Weights of a small GPT-style language model, trained from scratch on English Wikipedia.
Size: 15 layers, width 128, 2 heads of 64 (1 for keys and values), MLP 512 SwiGLU, vocabulary 1024, 3.89M parameters.
Architecture: RMSNorm before each block, tied embeddings.
Training: a variant of Muon for these matrices, 123M tokens, 8400 steps.
Each number is 128 + 32 x the weight over its row's rms, rounded and kept within 0 to 255. Layers, rows and columns count from 0. Numbers have three digits each. The size before them is the row's rms in percent of the matrix's.

# down: layer 5 MLP down (transposed), 512x128, rms 0.134, rows 314-380, columns 0-63
# gate: layer 5 MLP gate, 512x128, rms 0.291, rows 315-381, columns 0-63
# up: layer 5 MLP up, 512x128, rms 0.291, rows 315-380, columns 0-63
down314 107:043110184135140067153173091111134061141157161113107101162114194148118183177136056139124107117086105150083160080088072076102140131123153131091068111136126098140138170083112154149110097206125119
gate315 106:104129202111210160123090097125121142138139090080132119116135103100129165114082103166176125141212140165104105171138128111117144124112123185122156123155099182111122158107135143165090119177130130
up315 103:116131166077113051120100186147197126184117120122169179098167110151135117103141143108089099213135108076197118151150130154170126051142135112147126078140121129104097089120202141132123139106154130
down315 103:137129070149152112126197147127154209094100144187131148139131132167161117091116172136133134135123109097083082094082129162094084101160100063150133135128133101105103080115141130106141151157118117
gate316 094:103120144137112103140145097121146089068111118106053185142139153148111086118122093101135137131105126106146134100133113127149087106135107227097099058132096170191116101049114125144125170120104084
up316 119:144130134121103154138167164136134109108094130083089125120134143125138144126127093118098139108092060053183134148131082119170075099119115238119134078164066128142156117071156135144115130088157137
down316 139:117125094107162105129101105105132134142138138185185139097114128125098104160140170139157103139165188210076158128134196132137162143123119045147143193084159115084089162182117090096114129162089127
gate317 106:178146140164104079071064115100121114116166138161116061140112066097154111146151123078140137178144173182112086126113089090095135121155133100122103138103137079130175119135152108157136124139184162
up317 112:180166090118153180131143161098195159180164155118155130137164152130136120074104145070131121167156092137144199121155129091122172047146088066138061154122135065130116140092109135122127163116164105
down317 118:127198180187092159108173159147126120145132219136142146148155123139153153100117097133089178147128121137142147098135131082158168123170092160125139148128122123157128148094129155099200133150181123
gate318 099:091152126128142124141131142150142137150172161157190171104116164123078106174094098070166118069132125101165138158141137132140154158228126180124080183136171115177119155130169108151090201173126150
up318 094:148175196122225163110150173095195115120143117097124120094172137081093155146133120184111148118132125148128193111119149165067104122077138150136172099094129090090080077127093128105164138147123115
down318 093:157150134115163151141114106130173140144142110140076113147099152101143209147104093148180137145130194077132196138141163122064092124123052142116162154101143143141075083115152131164185108140088107
gate319 100:146119158101119097098102178135135114097110116135160178120189092109118146111204127160081164164089096104128083122151154146143148135112142112179082090112127106110151143124120160111153133148213126
up319 094:094138195105097119194110135191100153171160147131078172151163156150186124118179111066041170111122097121126113093138185150118129137108139130115144118069148168165160134139132140118057099112150132
down319 089:083167110136104076158132115112139128122160142160134140090112116066148080124124093132139189093107068087131067180123121109153124121106106077093134192122153099130118136105148160122104143133153154
gate320 073:116170074130143119139147147147115061144097116099120126153095088119149123145140116121142111064120195175111158116110097097088108067127144138138086159145186151174168152124110057091080135174181167
up320 071:168125155152136170173101156102142108133177147159124115096144104126142114099182135104122164146112126150090125170113106158131104129210153173160142064136133098129146139147123136116072102120121031
down320 075:147122178120096140129145132151167132107122094119142124055163118141110166105131163123067127078148101055116136208163147143075156115135129028156147149085155124100153130122140123124112083135120152
gate321 114:121116167093121146110225144118138089082112135113135133064209115134129200103147167189176120112136181125094122130125122091170125119118195114067104118093130141121107081135114110126169084069148087
up321 122:099159184093142163130158107073163150102136127113142189057135125158120143159091139177135105188153149162138120146134109077180139155118187115106129148081117113107122075119115130153126127095139115
down321 112:094115202093094092125181131059165123127112132138054123100160101128142199170105159126183115147109177104095103154100113074184123149110140151124142113092104129097110090139107151141098167093157133
gate322 093:123107133139164158106122181144091154101113080130156191092160124096150149065098108117144158117119140095148149131161171130162159100195181131137126105157103165143177199164070127133163108117138065
up322 100:172077139099072069122135057164154069159153169131124095139123147156100129171211138118114095135182095197098113137115110125108076155108118119135101130068142085097078037090145124148140170134136156
down322 099:100063084067048107121102056144073106172166163139137119127144154122136159159128148133114133140183142144119092158126158121081105183127102190085165074133188127094119073077163145133150147078167121
gate323 088:110070144087138098132092168097111150147156184136075160124137189191168141136175140092147172124136064099103142139153172132177177155122111132244142110100132152143148116145116126212076127137162185
up323 089:114063119115134066173071168061126175133131157108102089149145164190149149122145080139151172103133088085136130135129139152165174172108119130215142123111106112153142112122156199159084105146132191
down323 104:090063150137096098194128189099114162146141146126075105057153114242151106166132113179191127103102091113128143156140128148151148127054125085160111102085073084139165119107128172133108131171098149
gate324 098:117097098158190143173127124155118128156139113063095105113130179164152173177078138119152097123157205133100056192149135106167093156147057137168104109151119101165123086150153115170135159130132145
up324 082:099124079140102111188076137077165129204103114161070155157123180154225124145167107143148121145127123114108183107137105135102108118162122131097195149132052088142142117086092104110119181078105122
down324 092:117143107161151108160083114101113109117101133144069140150129168116127094124090149164112138151185124169111134098172137104110127092162125208101145168090125110057188094122117109109079144159127072
gate325 103:150103105162101106082120158110139118123114111119060127154137167119121085169115085157135175171123136132101115136133155126109125165186156183119138084085098196165115146118153138097088093155092063
up325 101:085112142111084115125124103103117152156135143122106135059182094072140096143168091138102174139152166095122117118098050110133146152097099129132158121166139091142127115104079087129148185096082103
down325 093:171131130100142200153165193138100088166164092108176109143103180150139122122150078096132116103120144133134108065140123163123120113107094095138165195095173102091122177099151143131125099104163181
gate326 099:180045155125129096100110131110136106122231139120105088110146095063128132124156148145104125106120123162113145172066129150110184143138143076126102164135124132092164120105106124107128057166153115
up326 093:113121123118128120152150133137116094199135137108130157137151114155158093165124168164088092057106174147113143091055137149085114129097151151128122074097103129106142124110062087138079093072145125
down326 097:106113141156130157142108146128116115145096145148127110160100122129161150104124174106177129128182198109100044142176153056079198116126114061152137141126127129109108153131063116166110207138110175
gate327 106:121125183164153119102098095121097124124124146133123127144054129142145105150110175140166176119127139145164178137133179122140138133171144220101186118082154125152195119129121120134136101135059116
up327 101:112103058109133146144166091169111148117135107062137124062141153126113147174121152189134163143096152134135100130109147105103124073161156100150144105112130164136177108114054133114114116149099123
down327 101:149165138129165109100126160132194090169107139114151152091168188112085151150118074157160163176093122126121131130111115141214127076062139106212164130062140117107143098088158155081082076097120126
gate328 085:146140140141129115108099230126130131139119153100166112072188158112111127118120174098101134121130098138155102158108163116192151180126124111144195102163161115084167138106151149122137147097082105
up328 085:122097139136120105153154137121157094139069195141139109106150161137141124141112129118117189131177105087161133126124145094150140115101133137149074163159140105126131116101134114148185129118126035
down328 082:103097153112146126154159102173152130136113128161106121092151147150153093098098132158138068056112185158110119106121135137129093165167091124031141118125150153200075152171150134157094102089126150
gate329 096:161131130097138135110115089125113098097157102115073118094110189162097129136089133158160194115116093112121107102132117094092099179161142140057176205144091116164113074135092128142130167143098108
up329 098:073111129125160137098091109098146125154120151103149122102136050103156104136114121045155119139068143133139089136137133171190142137089126137154154128119120221138091149098147176163103121117072093
down329 101:110096120143119122093175134110164118173138119129126144070113110148111135131119090109103086178071109100101072205077161123138137130089186120113167103092079189116172125069162110143101128083096105
gate330 091:132113119142108126129120097102143126094134136150130120161146150153117169154153100145091136166097138153107188167123156181031121162176092112143197158152153215149169113130135136171126112132118063
up330 102:119114121131131062183129085157122125113140158153089082127179139174112144156095111146093108103076135167085174200119118198080143136142095144115175116134124144115151094108132156120126122090107072
down330 112:104136129135111097188098130172149110184148030123105080091150112135098065135055134125142092078117117127156117163113083131215110097084112159116105088097096067129115137142131158036095126104132143
gate331 111:178140140136160149138119168142107111135179124161119118111112139098114046126067187139069042128162068081155125159099120123136192145141131116168185087136108141078102123118120088184090110125142140
up331 098:048108145075144138096157146090131140121102099089127167145189109150125174129134101145149153161118121163125150148114090095160039098109114155136137134119181202142134143128179180052094097090111085
down331 105:150184129186091100170081143135121161095161122171157101084120140105097105160139095096115132172115125121138126106126134160156167105171108163084191115167061117187133131182083144176163135082128112
gate332 090:139124139171130172087181128173119189088077152193135149114115101124163145167193139167183123138126137112142102113092163103156113125138129135168167145134127127170151103106104117130121148121144083
up332 098:094138140137080113117155101142124201133070110162155138109112130103122150141164140160125128132133168134137117121135156100161108088113148158142104172134104129175133094117108165124160137166151096
down332 110:129141143113091066161145144154090136150044111171155117118073164136098108146131117119142093120096140108138099138121148118131123128077151104163086154121097081194114088094116178098155124197132117
gate333 098:102137156158206159109073118143125114127152126079107108142148090151087123146180080130110099088162166122150132146108116173099119134174130197089167112158181108164116051118094115178132140137160160
up333 114:076120131155090088124133078184125129136148091125163107123141132166167093137132170136100103107114139146087137139126162122141145155113158089185130152164127189136133188199144117092147097113100172
down333 112:138109107131109099089114111202155127107115080087186085122117174128168075076169081118087093150128126127108113176133100153136143138108130233122118111139095146171130114098086142111143097101155147
gate334 113:151159072191127091119162139140143143065158158097167124124073110118147195179156137164156157088148052095146147148137154213154174188150125119107154120159163112147118087127117113117102117106117111
up334 116:134135092126130117095163108147170130098169149072211086136095093146072139168123134141127111138200085077216146116146152197140125183169068111079121095183182113149122072116097081112109117126096114
down334 105:081153107139116162128120093083166138081136190069179121121116118122104112112141114133117136183153105109162159217142132117174131096165103140117129152140131111063119113126117136105118159145120102
gate335 091:144149103134171095122119081125180107176139149136125166151055143093116130156179105060141147129112100157156178151166086132092116115201091148105152110114117131176128132125131088191135105179132132
up335 089:129107171108171107136179088171091151087135074135114085081188094130185091147133169197174135105109164042150108142088133173111135156121145115149109147127141090102092063206095115134114147074129127
down335 091:121114129142198120137082073064164170089115088133122161148089109118125144075173102201099133135077138080059106135116158115112134118117179139108093087117148100174135127120148081165126112198175119
gate336 088:113102161105168081169177121183132167102120098111159154142173119135126125120161222178067095140167137189096064102134120089118110174159121169103107136084093097147134151107099106094149141071138162
up336 087:122141144113216104147167139197098152110110091143143093169169119147150116137139238172068092125163120159125071113102136085109102167130162160128091115087113109158143167078092105111165143098136180
down336 094:109116096105159082144116172107127138146155000123120113164169079113117074180140138151129152115114164124142131128107122125153146143183122182107129131115059110167136124093104105080171139105122154
gate337 097:149069167166115195124092108121154094141174149155149116174125119143055138157176120148169114136154126099098094127074159168133148167170168140066148124158143161143123137153094134168134127140123135
up337 101:134132136184172170185138081075124134203100072111067148057115170091128105143142137117107138148132140144161162164135177055132127153068078144143140135043118080111125092104162150102126106171107137
down337 098:075162135171180127139148145141101130145130044145134087075164128099117142137175106181108115140139123129116207157170124124142138112115087121153128162093106103129100131094135135151136077139186133
gate338 100:150083054138119157082125107142120155111143066186114160100101169106090094152110104091123147168156115127106110091089119111128144109134144134055124119072122183165170110122109143152114122112146100
up338 096:159137164150081152084131138073103136115152167115127126098098175095092167137137101132115135110139187177070107083122107129082111094119104138079107109106092154181122079112083074111163161110108116
down338 094:114159119125093194105160146103164113146115165101073112127132095154156149085154118152159073086095122101127083133167115155100130113184060138186157142096148113145125178114181198120155127153094157
gate339 101:155112092092174156117148125160155103099107097087123130145095171179083164096076141162118139094056161171088108102121126118111120135118127150086114157074113101097162086074101160190132148129203094
up339 094:121081150112173163115121192117117111148126113132113132101131126068149131144151156195131124144159115147138118164149068135138188105113144117192142122110161155135083147108133107102139094091121067
down339 097:079119134123043110128122106107179206145086064169107117154114092109173136124132125094101167111126137164130095108153116119124141207164210204145138167108119101116113083093143152145157145131136118
gate340 104:106153111105119049101198133085139059094146104081144137148153144155085198119172151181169121058141138152135086169098153115108113123164159087153114124151152166135143128117138136136132094162153154
up340 103:061083161121188115133183118109122120113085113129122130132093122147135153199154088131089093059086154145165138096204178134139134101145170121108207160193116149115090152125069115124124098122155135
down340 103:082175095138111151130140118112163118179147164148139132124094130144187117137094143067103118178141147141122112077183127114204191182178115120122112136131107193126083105129141125161179162098099146
gate341 102:110178113091151119162038058129109120158174119101158110139177095092124142085163180162121115137164145154166127096116135133105132112092132095106164145120146185091174107149146120169150124096184189
up341 091:119183115099127134108127117117182085139150096134187141128092132155117142189080173090082128111110137167191135169136102088092120114133166131045105114147120168167045128134151100172121132177084089
down341 091:144135118135121147104175157109111104112130170185113082159102159130146084188093152122094110148141083119129107140057117110184114163119130148072183131131097097134148147162099136112112072127143106
gate342 109:173119143161141186085151156075179112166117180186141136076142102120155207131135107147026133118136171140120117154107167096157175131086144095193127141111104134198103104143064135112121109161135132
up342 134:104152123167119188175147150110167073101090142176164112093158110191141153128124134150048110182100090110127166177094168114138177141085143105176118096150138081152145115150145166123180157143109101
down342 120:155131157115113123163193140134150093091105090196170111122139117146097107120118052165113117179100131092098171176189130121144137117130146158150131157090115099128143127129109129125159189197130154
gate343 104:139101132137151104139129109126101161072188109134203154107175113153092084138144114127158094096138128081220104170090178118152161158089171098179136137183115127101125147147171111170111160089149123
up343 102:121113115176151151057123074107133163126113076086088120172154157089159191099076142113149122159087116100122108119104130139145119142181054154170129078127131145141160127134081117071144169111120110
down343 098:129115137174131127157134069126158173090146081083176169105110111138125121165172157103152154139054099138164117121113152116108182133100078131125054087193133131148145132172162103135145149149109153
gate344 113:118098128151103057150154138175078147128125130113088114170127162108187169124120150126198118109077128066115125099072130122065134164128117196121134142193112135074111143091137168156175136056171119
up344 102:136154101108168185161184075062131145214157142172137121073073150165149123166107101169133111126143161150099111118093127135140164131125096117121163202079048146095097101123100156108078148098085135
down344 109:138123144171066094083131140121110112156078143087089164140176094170154148150156138143142171156081119160119145166156140178103137139074154179164160130147139102111140118094143167124141126108150084
gate345 086:135109160131176182142081126048175103160147121157103168122159164071176115083101184090111146162128174111123160136185106094139122124155180159148163129146161104122135124091102095102090117124121124
up345 084:172145121124111139107173096190161100113082117159074100098104112192165128099144096153126113146156121166111158157095133152108114057123082092097117093141122100117115139171160131130118143104170142
down345 088:111101166118130111154161126139097115130073066108138127095088107176158158084113141106127157120130095116104127078149140150157182129166120127195096075126137128084152077178145109144127130110169138
gate346 104:114118059097108127137096138167148075064094161200116115174102129135149135150154168104098079083136112142091127159064158108140100165194116130129100136145134132164137134175108090102079118143171094
up346 104:119105105081115098145076146170164100071086176185087131178096129148130143167152152102111086089118102163113114147108125167142114140208127114113139132143129118142132130182074120146089133157158117
down346 105:155101118106118131113120182119157029141131079154127101144044148125089131149160105083086108130091159160113073058159140108112110145129146150102124143165061133140116095169101137130104105159124163
gate347 111:105111135141145154153137104124097073076140109130094131071135120152107053088136105103098184112127135074115120152109187110143188121134180123138158119181187073112111156163157156165107088080119130
up347 107:108108148107126158121087205141147136116101097111171135187090148097163098198103114160156157102153151195142142144145109158137203119163125131194053221198132165163132159145086109133094128194120138
down347 105:136126172149166116127115157118106141152134150151084128143122116040118163135140101159118139101124071138174178158131110117111110096102162126120063143096084168169165198162097144184078161185137184
gate348 120:173179121155115160148124131124139154186152070173138157123111133130095108084151134087116160152157072114128204158157110091163175202155099151120136143121116101148130125103104123146133144147136071
up348 117:149176158150154162102120135105132117150153137158149079119122164172157122106106162198102106098134139115131102105142145175145117183141072134111192142144079123139088114081111119072150157147087095
down348 119:121093131119128135128138149134150088104173044092128076173188131154135100134119128160161119043142148057078073158063150092063142175190149104150156088163123136120107136128125146122111136125114108
gate349 103:132113149117136127130108054160089116092131169143078041105139146135133107138145113147112135127119162145160134105116108143076168181115186169111146169131079123120114153123165101133161102130146103
up349 093:152142146130159115115163204078171156169126096114158158158134109119109160126136138079207105129153145122157136138166180153147117119144103110176131106089160109159125132129106173128104100129109165
down349 099:065113183147127138112098120154056164153145122117114088148206145172090139140180083121107138119141075172126112144196154136087124142130133137117132104139110128145139113118138137099143154114156105
gate350 101:155123154160089104146140064139086079142117126149093114163106176194103095144087147120138147181123057160115151131141113128135146133116168095128127112124108180215100116087110100129147126116050150
up350 099:129142094112092107187070109165114159086133087144135119110109074122090127130114152131075128103156146053155092175163111115082130138150097111148119140176168103076120157132138146121136141127136142
down350 103:160087085195111114104133079112140052150137144099151108187051169189108112129136133098138111165113132199133147127144116111159135131105168143087086153108094112199104080156104099121125095075119099
gate351 098:161148089184148130120212087127117126123126168158179136133156166164068167096149115138104080145196103106102150157125135145131153121124185152128155167086129144130084098151116146133139108098182104
up351 098:125086110146088110129059162181164133131091097087097164118080089115170100141136180136158175134094170127144089120115155147102098132080091148129126084165174136133150120119154082172127158153113082
down351 099:136071126097125130120111151129157170174147152092122188130090140150186119102175173134200173141061169125122094108135153087091085170156103082147161110127172141138161134118138111182152161143143084
gate352 096:129120148036143158081097101145114157135076082119095139131096162091168140116162075127166089107142116137095138086148098112169109093107148108161146177137116195115132068122148124062196106115124094
up352 093:179110133197127088171159120131113129141172141152096126113154062164141100102100211179079180142178106125110122148123053137094136145142158103132116116140084039114096143157122124190097161122102199
down352 102:132121125136147143096134147081138127138180228116102147140186110144145142096123140095084153116134161171113126155101102139131194078115172188084143048142109088153100173135076142143092130136132170
gate353 114:118161106139101103071119146146090130148126131082101136107132175069135151125109142129114120193159153117163108126138166072125116180133069154184181151108114107156131158130109106138155117139115147
up353 102:139132162104124135184134124119062104104140170141158082101085100164086148167127097154155135131139159090076166108167064082129088106140163132161083074164156134099144079110109110176117133116129157
down353 103:141094117132167160151137131159099157102162129176130170106113146124125160122098074139156117081221140133137160111176098134079112101093150104144144080086193142129137117154191126168157135148181088
gate354 022:153098083131127055104106156088151111096153021160135102157146094157136175103150106179120112119093088140142077125146095133138128180152084084105115168105133144139138090135085134130168127114149109
up354 020:091103112144114127130168170103141098115110154109108143089167103125163114102161088104083165132077174167109085114160101134165175168129132159168145098062125114144038099123142125141098133119087098
down354 017:126156108115176145127146141190105135124135139149104094174117114100093170119146141155134061152101188156142118138141079094103123139132143086077073142097132154112104109165114076115140149111102142
gate355 096:098218130075101134090107117131189080108148166144149055119122084100114124146178105093103092132095132129115104175123121138116116102125113100164167179156104122173116108098171120144147093142104171
up355 099:106185144057124138062092140138150125121128132156160072124152074099107141149184116093102106153093153166128105170121101114131116089061096083171147172135125132192111100117144108165118117138107172
down355 103:105148166124106156088096142195135136107115168135099133142167077122104131090160119084191183150157164134117130127122122067072145075081141128108072125126148160111148134123151127105158177173122171
gate356 095:096107160118156158093124142107165139155153147072125132179161098113159136141093147127123102172148105162126139139181109089136163134153110181178175142122194123112078082152105124139121144130145163
up356 097:124187101144154103137085144141164150174148169113096157165089126155136109122179174092115125171145158147114130115100130134137166129106135112142134226129102149071137152078127190138167131132143145
down356 098:209145096132130110121141104158143178157148066067143178161150212148110105101105182148119101135158139144143119081105120165124129154070125116106102185128161130123147145089115139123147158139120168
gate357 094:140127211109129149132113122202110063111228149119117165160120106139117160155122124138100092138149152157144105111129133152119113121181145168109120086084065155095146110101093110207136142116115123
up357 086:138109054143172086116093154090174173171079125144187112143096130137055130148155138148107099101068091121114094163140123125131131148092125117111195154113112086172145139170107171086157112128150101
down357 091:125144133160144123131096153079126167118086204111118123128164183089134132140116163084153079145124136105096146203160088120107111124095122050085108154119160072116209139117147172093111127122145102
gate358 099:143071110117195125146138102154154116091125137155181126076180084098103073164162086181105151138097131143054101128121121164070187178100169138103118134131138114125126145153091103165116079146122104
up358 094:085093075110136157133102116140119185133151133162135152095138114046130120111132176105149197132126095088104095119100094181059090115163107107170114194112134143185131124037101135105106120115100083
down358 099:127127145203131117154096107110082121147087177156065141120101140102134129120169121202139137135129123087113128157149150136111142114146125111139063094144108146155194130128192066159153141126083148
gate359 102:075173102149149115154188118164147149067111153132123167149132163144140110179174087151098188110095116101113162139101116176095160123156143144158131106146137142114131081115163152177113065203188158
up359 103:072153204127137117148167147130086159119100143115123140127097108129200145162058115161150133130112118116064027117199107200099117142156107153115204207121115135120136123110100157117157098084088133
down359 108:083106144133087128138178146062099116095144077098087107189135152112162125187112152146163167139114134089124068075208127166100130167212116092197175124153080132149124053121116153096158083087107118
gate360 097:118103114147120125115188153153157158091088146145100172168160143062145226181112121121079100133195054099117106053111121120067158141170131148130095162148142122169152140110124098075172142156158112
up360 098:122131146183097099129165134154166141103079155176103142150138133093169179155087148107086109114189084089120131082120138156080151115157172144119094140129124131205138170080111124119117150157131123
down360 102:134153155137080069139163177147123133118136101143069046129153058053140180109100159129109125175142138066105134127085108086117149122148150154137094111123086070152205180146173132102097119180143130
gate361 099:168140093122131159064126119145111143115104111119078070074103085129114175100155161126119139134135168169118132162151049128148126124142127148094183166124168153143141136148082079151110082204131092
up361 097:159187159129158140178198189105105145159085164101109133139117084090125128109131162167114083167122143110140098144113077077141096111138134149175173109105161150148121150126144155079085166113107099
down361 096:172116164109170118190161181089054140175100095102125129143121066145082149112158160137142130161190160106069128130197071140157098109111157080138170069151125159120109121158140164100096171176111149
gate362 099:076128122071102128151153080154146074097134139126184117129139093174128165095093109140144081188081133133096106126152156082124131104174115134147137153192136146111154194134137156081139134112161100
up362 105:162093121177177122101102158117088148133128151113112135145117163100118059127126130116146140085188089089143113098099155123154134109065153125061153122091122118131079082097126124125162086150108157
down362 109:166151117155120123142121116057132169091142152135093191159143146101123143119112088126158097110137163124154104123136157131092108118099159099073167133072125115107130124160137110076143133139128076
gate363 097:188164155088119155140111105142123163117095099168103084106138132103161063134142104062084197199155092134089169168159115121168151125128159163083081127148125134089083102152133110129180089109087173
up363 102:055131140093145128116204184113182183076117178131146121174169106098168165126117126142145117131129161143133112118139136184164134138100103131088147060106125156115127106182142074120119138134091120
down363 106:190114142104049160077138154130128097100155079156134098169145107088130101122115114125174071140113142056163106137095131134098139096105111060159108123157096083135159152111134158102094143121143177
gate364 109:109161144172090195096165162133133120138081201082155127139150149142095146145132063136139093124147160162134183153100135124140174124121153130113150132116134101136094128066164163194177123110132089
up364 111:121147119053129192110125123159098132127150165146140204116097086106130160115191086181147092129088118134079223141131187079148119159149135137107183146137120101177072190138089121168156140157111097
down364 109:135187135125116112155126119149144121157161133064149169177088080142126112132156122098115088088063106146069226106138153113128140162138186115087150154122156140104070126092102149178157134145160096
gate365 104:112090168162107139130126179096154139107137099103183164037104077149114157146150137143138126069088165112146121133093153165127185117137184156150137163234077176145127177123087116104100124131125140
up365 103:085115162138147115174117163126140147127124120135148160100133095128085148128176153148122096078162126150077135121058137119136223049142211136130141167161144112138183152140107132104074091107156096
down365 098:119083150189132132165124169111141114172105019095151123115099106086116120112152119134148134082120132145086208139105146088181192068123169183133092102146079129117115164136130124122129151155158134
gate366 099:099148160130151147118147200069153126076109106093126176168136156180130221131168123149111197141120073120118149069126138146160144157116102145088143158080140143133121130139125165152145051144151060
up366 098:149112166138137119114084113127109131122101156059202176068164093100116095158109142134166095155153151164152147133086153115129140076131159164155135088153123101122129132114163126134117161109120244
down366 104:167129182118110124099105102222156185104112165109147159098160093148075166162099085155221109169147185131116083167105129086144118093092121166102101135149099116097123083076083164108072117103112178
gate367 096:110169167123171120103089152168147136120164119123114120063129112148094124166156098141099091085148112091122099108096133115092183169080130093138162130149084096136148115128085126112156116100116163
up367 099:130116088112099110157172124109161115137104167129172138168113134118150141075121169103191154178094157155120141146133124139151059076146098148070113119104147127134132144130157127135062151150176075
down367 098:119145113104164108122134106079136192138130162151149108178124085109146134152167143171194172141087170118158198142123105113121109103202138135112175118142176111092139151105172101128106097114142119
gate368 090:097155107174140136139111101182178142182123132145075162139147112158157100101132134108064122124122113119139136105165101166092152056139125191138045092143067098194153068116124091101167185051126116
up368 092:124141146148148104068111111125103127181150081119146141118152099174114161143128109155129119167198191215100154132098120088101124129125132103108149199072172118107118146163127112137114080136131163
down368 095:124151154185125133136141119145146111204200242098089139152111129156224120090148121175120165107121088089102111096133084100129116140158104216121098092117078116125134123083099109126142122080134136
gate369 104:083141149102091103047113089087159161110118077142102165084120128125203118126156170120138093141176069116180153149138182107127174101114154161140128100112133150144160166157152111148121106143164095
up369 117:102073151077114129083131125141150174155100098137114136108083099159144114135109156102114120171172141087158119134141118171177187123136129139171078201081148127088123115140108176124141090115154118
down369 114:118095146055122194118147106120124142146144142146129122143118118133153090071127141075137146143178082141154149207077097120166152164149140150165143170067087151133129119179040122179091109097149127
gate370 104:192196144102140088122148131122136131140083155129120135139164215113149086112080115067138181105163206095044121130108123128179100107121149140161124162162141082082100140159142090114142182081139110
up370 102:078088179114149152112142168106113079118057130107163160047107086134099097137167174140109122151117129153126148133151178168158157170071135144058158111115172108099069130137184180124107146170165108
down370 098:141159127119109206170122100162146105149163109108169147076100069124091140140129137120166114133070123099155159102134126166118135178061098120076144116141147154168201115092111114129086131145110128
gate371 099:131105129115158094096130140098132142095121152099146088141167152173144141143110139177189095109118193179162140067109171086165078130109124142127179160139173140099150103170093147157127157125124145
up371 094:153177099121091121110130143134165162150142097129078132147117099128138137147127101062168109168098099208140141126103112121134127170142114146170181132101177118071155113104110136170134181059136117
down371 099:125114169125126076130163117147114087151085054120106124166175097090056096122125127119123102137069008164160176144133136105125090157098105147115143112163162139153168100151138165142079108184087101
gate372 098:127146159158104157145135114114130170132101126132159175124114148197149138088121144152085100157157165156152115197094158189197114134131078135136135191119164099138125110179103139159080102094153160
up372 094:145147139121153144156148162148162172113123164097138176126094149196178150120135146107066079134141196178119099113102131181167077115129091127147167160076133131163105100148132142174120106044128153
down372 103:087128120162138151138104144172103163145122124199171161136118197197142155115119129139142140112121145132136118190127141158160099050028086141181115162105135128090132129157083122121101145114128160
gate373 108:104147140145139098119132107164070109078147153134147145163164167050072198187135105103150149079162117136066045097119105147126107125180142149114115095133126139160157135093141112169151108133158157
up373 108:144215117187131091136106070133113110124102102152162133154144162112117149089120168067130188134144120104105084108132079098136103127196159108116086057150137128137160120123179124148130149103191143
down373 109:125085096080160115098183145130170079117102138096103073156081123156139094112116130194176118126116170071137112129124127146130107086204123131187131182121148133139150101189120196158107133158133144
gate374 090:144113154144104153091116135096127119103160085077114119149104157153201139160101149187139155136123172123130085153089098123088143116087172112099059135146198108118071130141130145086143106131158122
up374 090:151156165106154112196146121157125079138136119069112143081117077146174132146149102152123081081130163090132133150175108154134142128190090153111120124140087091131091153163097127088116138051128174
down374 094:102143146127124119120154099110093118103128207162157126119114121148114144138096203157187119121168193168110122151121148099118108114079134125088116138182167153087109110165124134110124131070128141
gate375 099:158132073172156118104069184130137083134129161137155168091116115122119100119128139126128124161137111133125159134101142129107108163193055146158102114209130132122137214138154132167166156167161090
up375 097:127134103074151071130118125133148140117135139109077095133075132176100114172087073145137141078128126172114152134144078192043106099148113083123139151163115180131165107113122080091067106131125160
down375 113:131156126148108121145110183137117116094112145171121132150094113113119103135110076189174175147111102125151177127110112172061099102067075120096129133202104120075156119131073151092097120162188153
gate376 093:139156172099146149128147132124118116127071150130125153051161166081085123156107127143129109178172108127085132118083210115126202167123124112163066140124162114126152126144116161141157165107135082
up376 101:158102126096130126118103139120069135148141148097182175084186104073102113140124133156183113119111139150106133132092182088130142198124064144123174085161137171181141120104088107112103140103121107
down376 097:175140121136166097144096132120065129134113172071201123099115123182154124195134092087098098091127111089109132072148075101139140137061119121113132098158147103092113100139105133133113151127155167
gate377 099:121117090164162139114086108152131123172115130155102077229080176101191165103143155119163131102117140085121118107154128187054088136125151125082133193127144149172140094111118046146086110168095139
up377 094:109103132146129119113113096143119135176179120125091129122127120127124100157109117115185064115083136163151127115156109106129151108140195143123111210150120125143123141100129090150058090131110148
down377 094:139135147124161145148145138083127148155170138102120190090157141123129152161148108152129151088139166146141113119137092030149156131094130121114118119151133125098057125151092145136139141111104106
gate378 088:127089140125159134076102118075108180186129140176097116150059085124122119181139140088167092119124102134161182170127145082148156151154128193126104160119152144111155156084090180152195036130134111
up378 080:152168175146023124132112132102097148101081211172141181157189104129105124133146132171108105156138100124110142142092128105152155181117147192138153105107165127152107101127127094145131093129091146
down378 072:182130185130124153096077116145096160112135199160154138168083115130148158073158117123194168165113102111139172148173157116110137159128146098096154154090191125153132137137125159147144042090108143
gate379 090:172117152132087110162111163117108093150083131098123156126159183152067107128098166136139122151137121113109137101103163082113141172173121149136122121150223135124134097133113122112169141160153096
up379 079:158154136152115140169143136162138130160155211163102131093114196116166111117068177085117152173159153139097144120167109176120116125165102071075128101106087119162121075144130125118209149113136113
down379 081:140136139106185137200217142104142156154135144156132129136124127167139126128062119088166172178172163110129132116192157153115111139086087097141115098113169093110093101161061078106164138100143073
gate380 086:064080192139168100077104102139110176037126179077124140110184127135148173137147091102100145133074142119169104100117088142103176139126136135184132092141080201105127167218083122108104141085168151
up380 079:193130146075160177141127119143112141104142145114139199094102127139035129124056137106148151133144111193123066124092164103136124163135127123082161164120165130161101122106170124109152158159079132
down380 077:109113126111143099104124149148141123077190206143104162163150151129129155156133138163106162172112081166167030157136117094136158149135113192168155159127091146157089130157055141095119159106148109
gate381 106:189201125125125143186031158083099154147142197138095095128207103098106134109140118161112122153153109153176176082073120143140128116155160143162136165164119120132180165114141073177125110141150164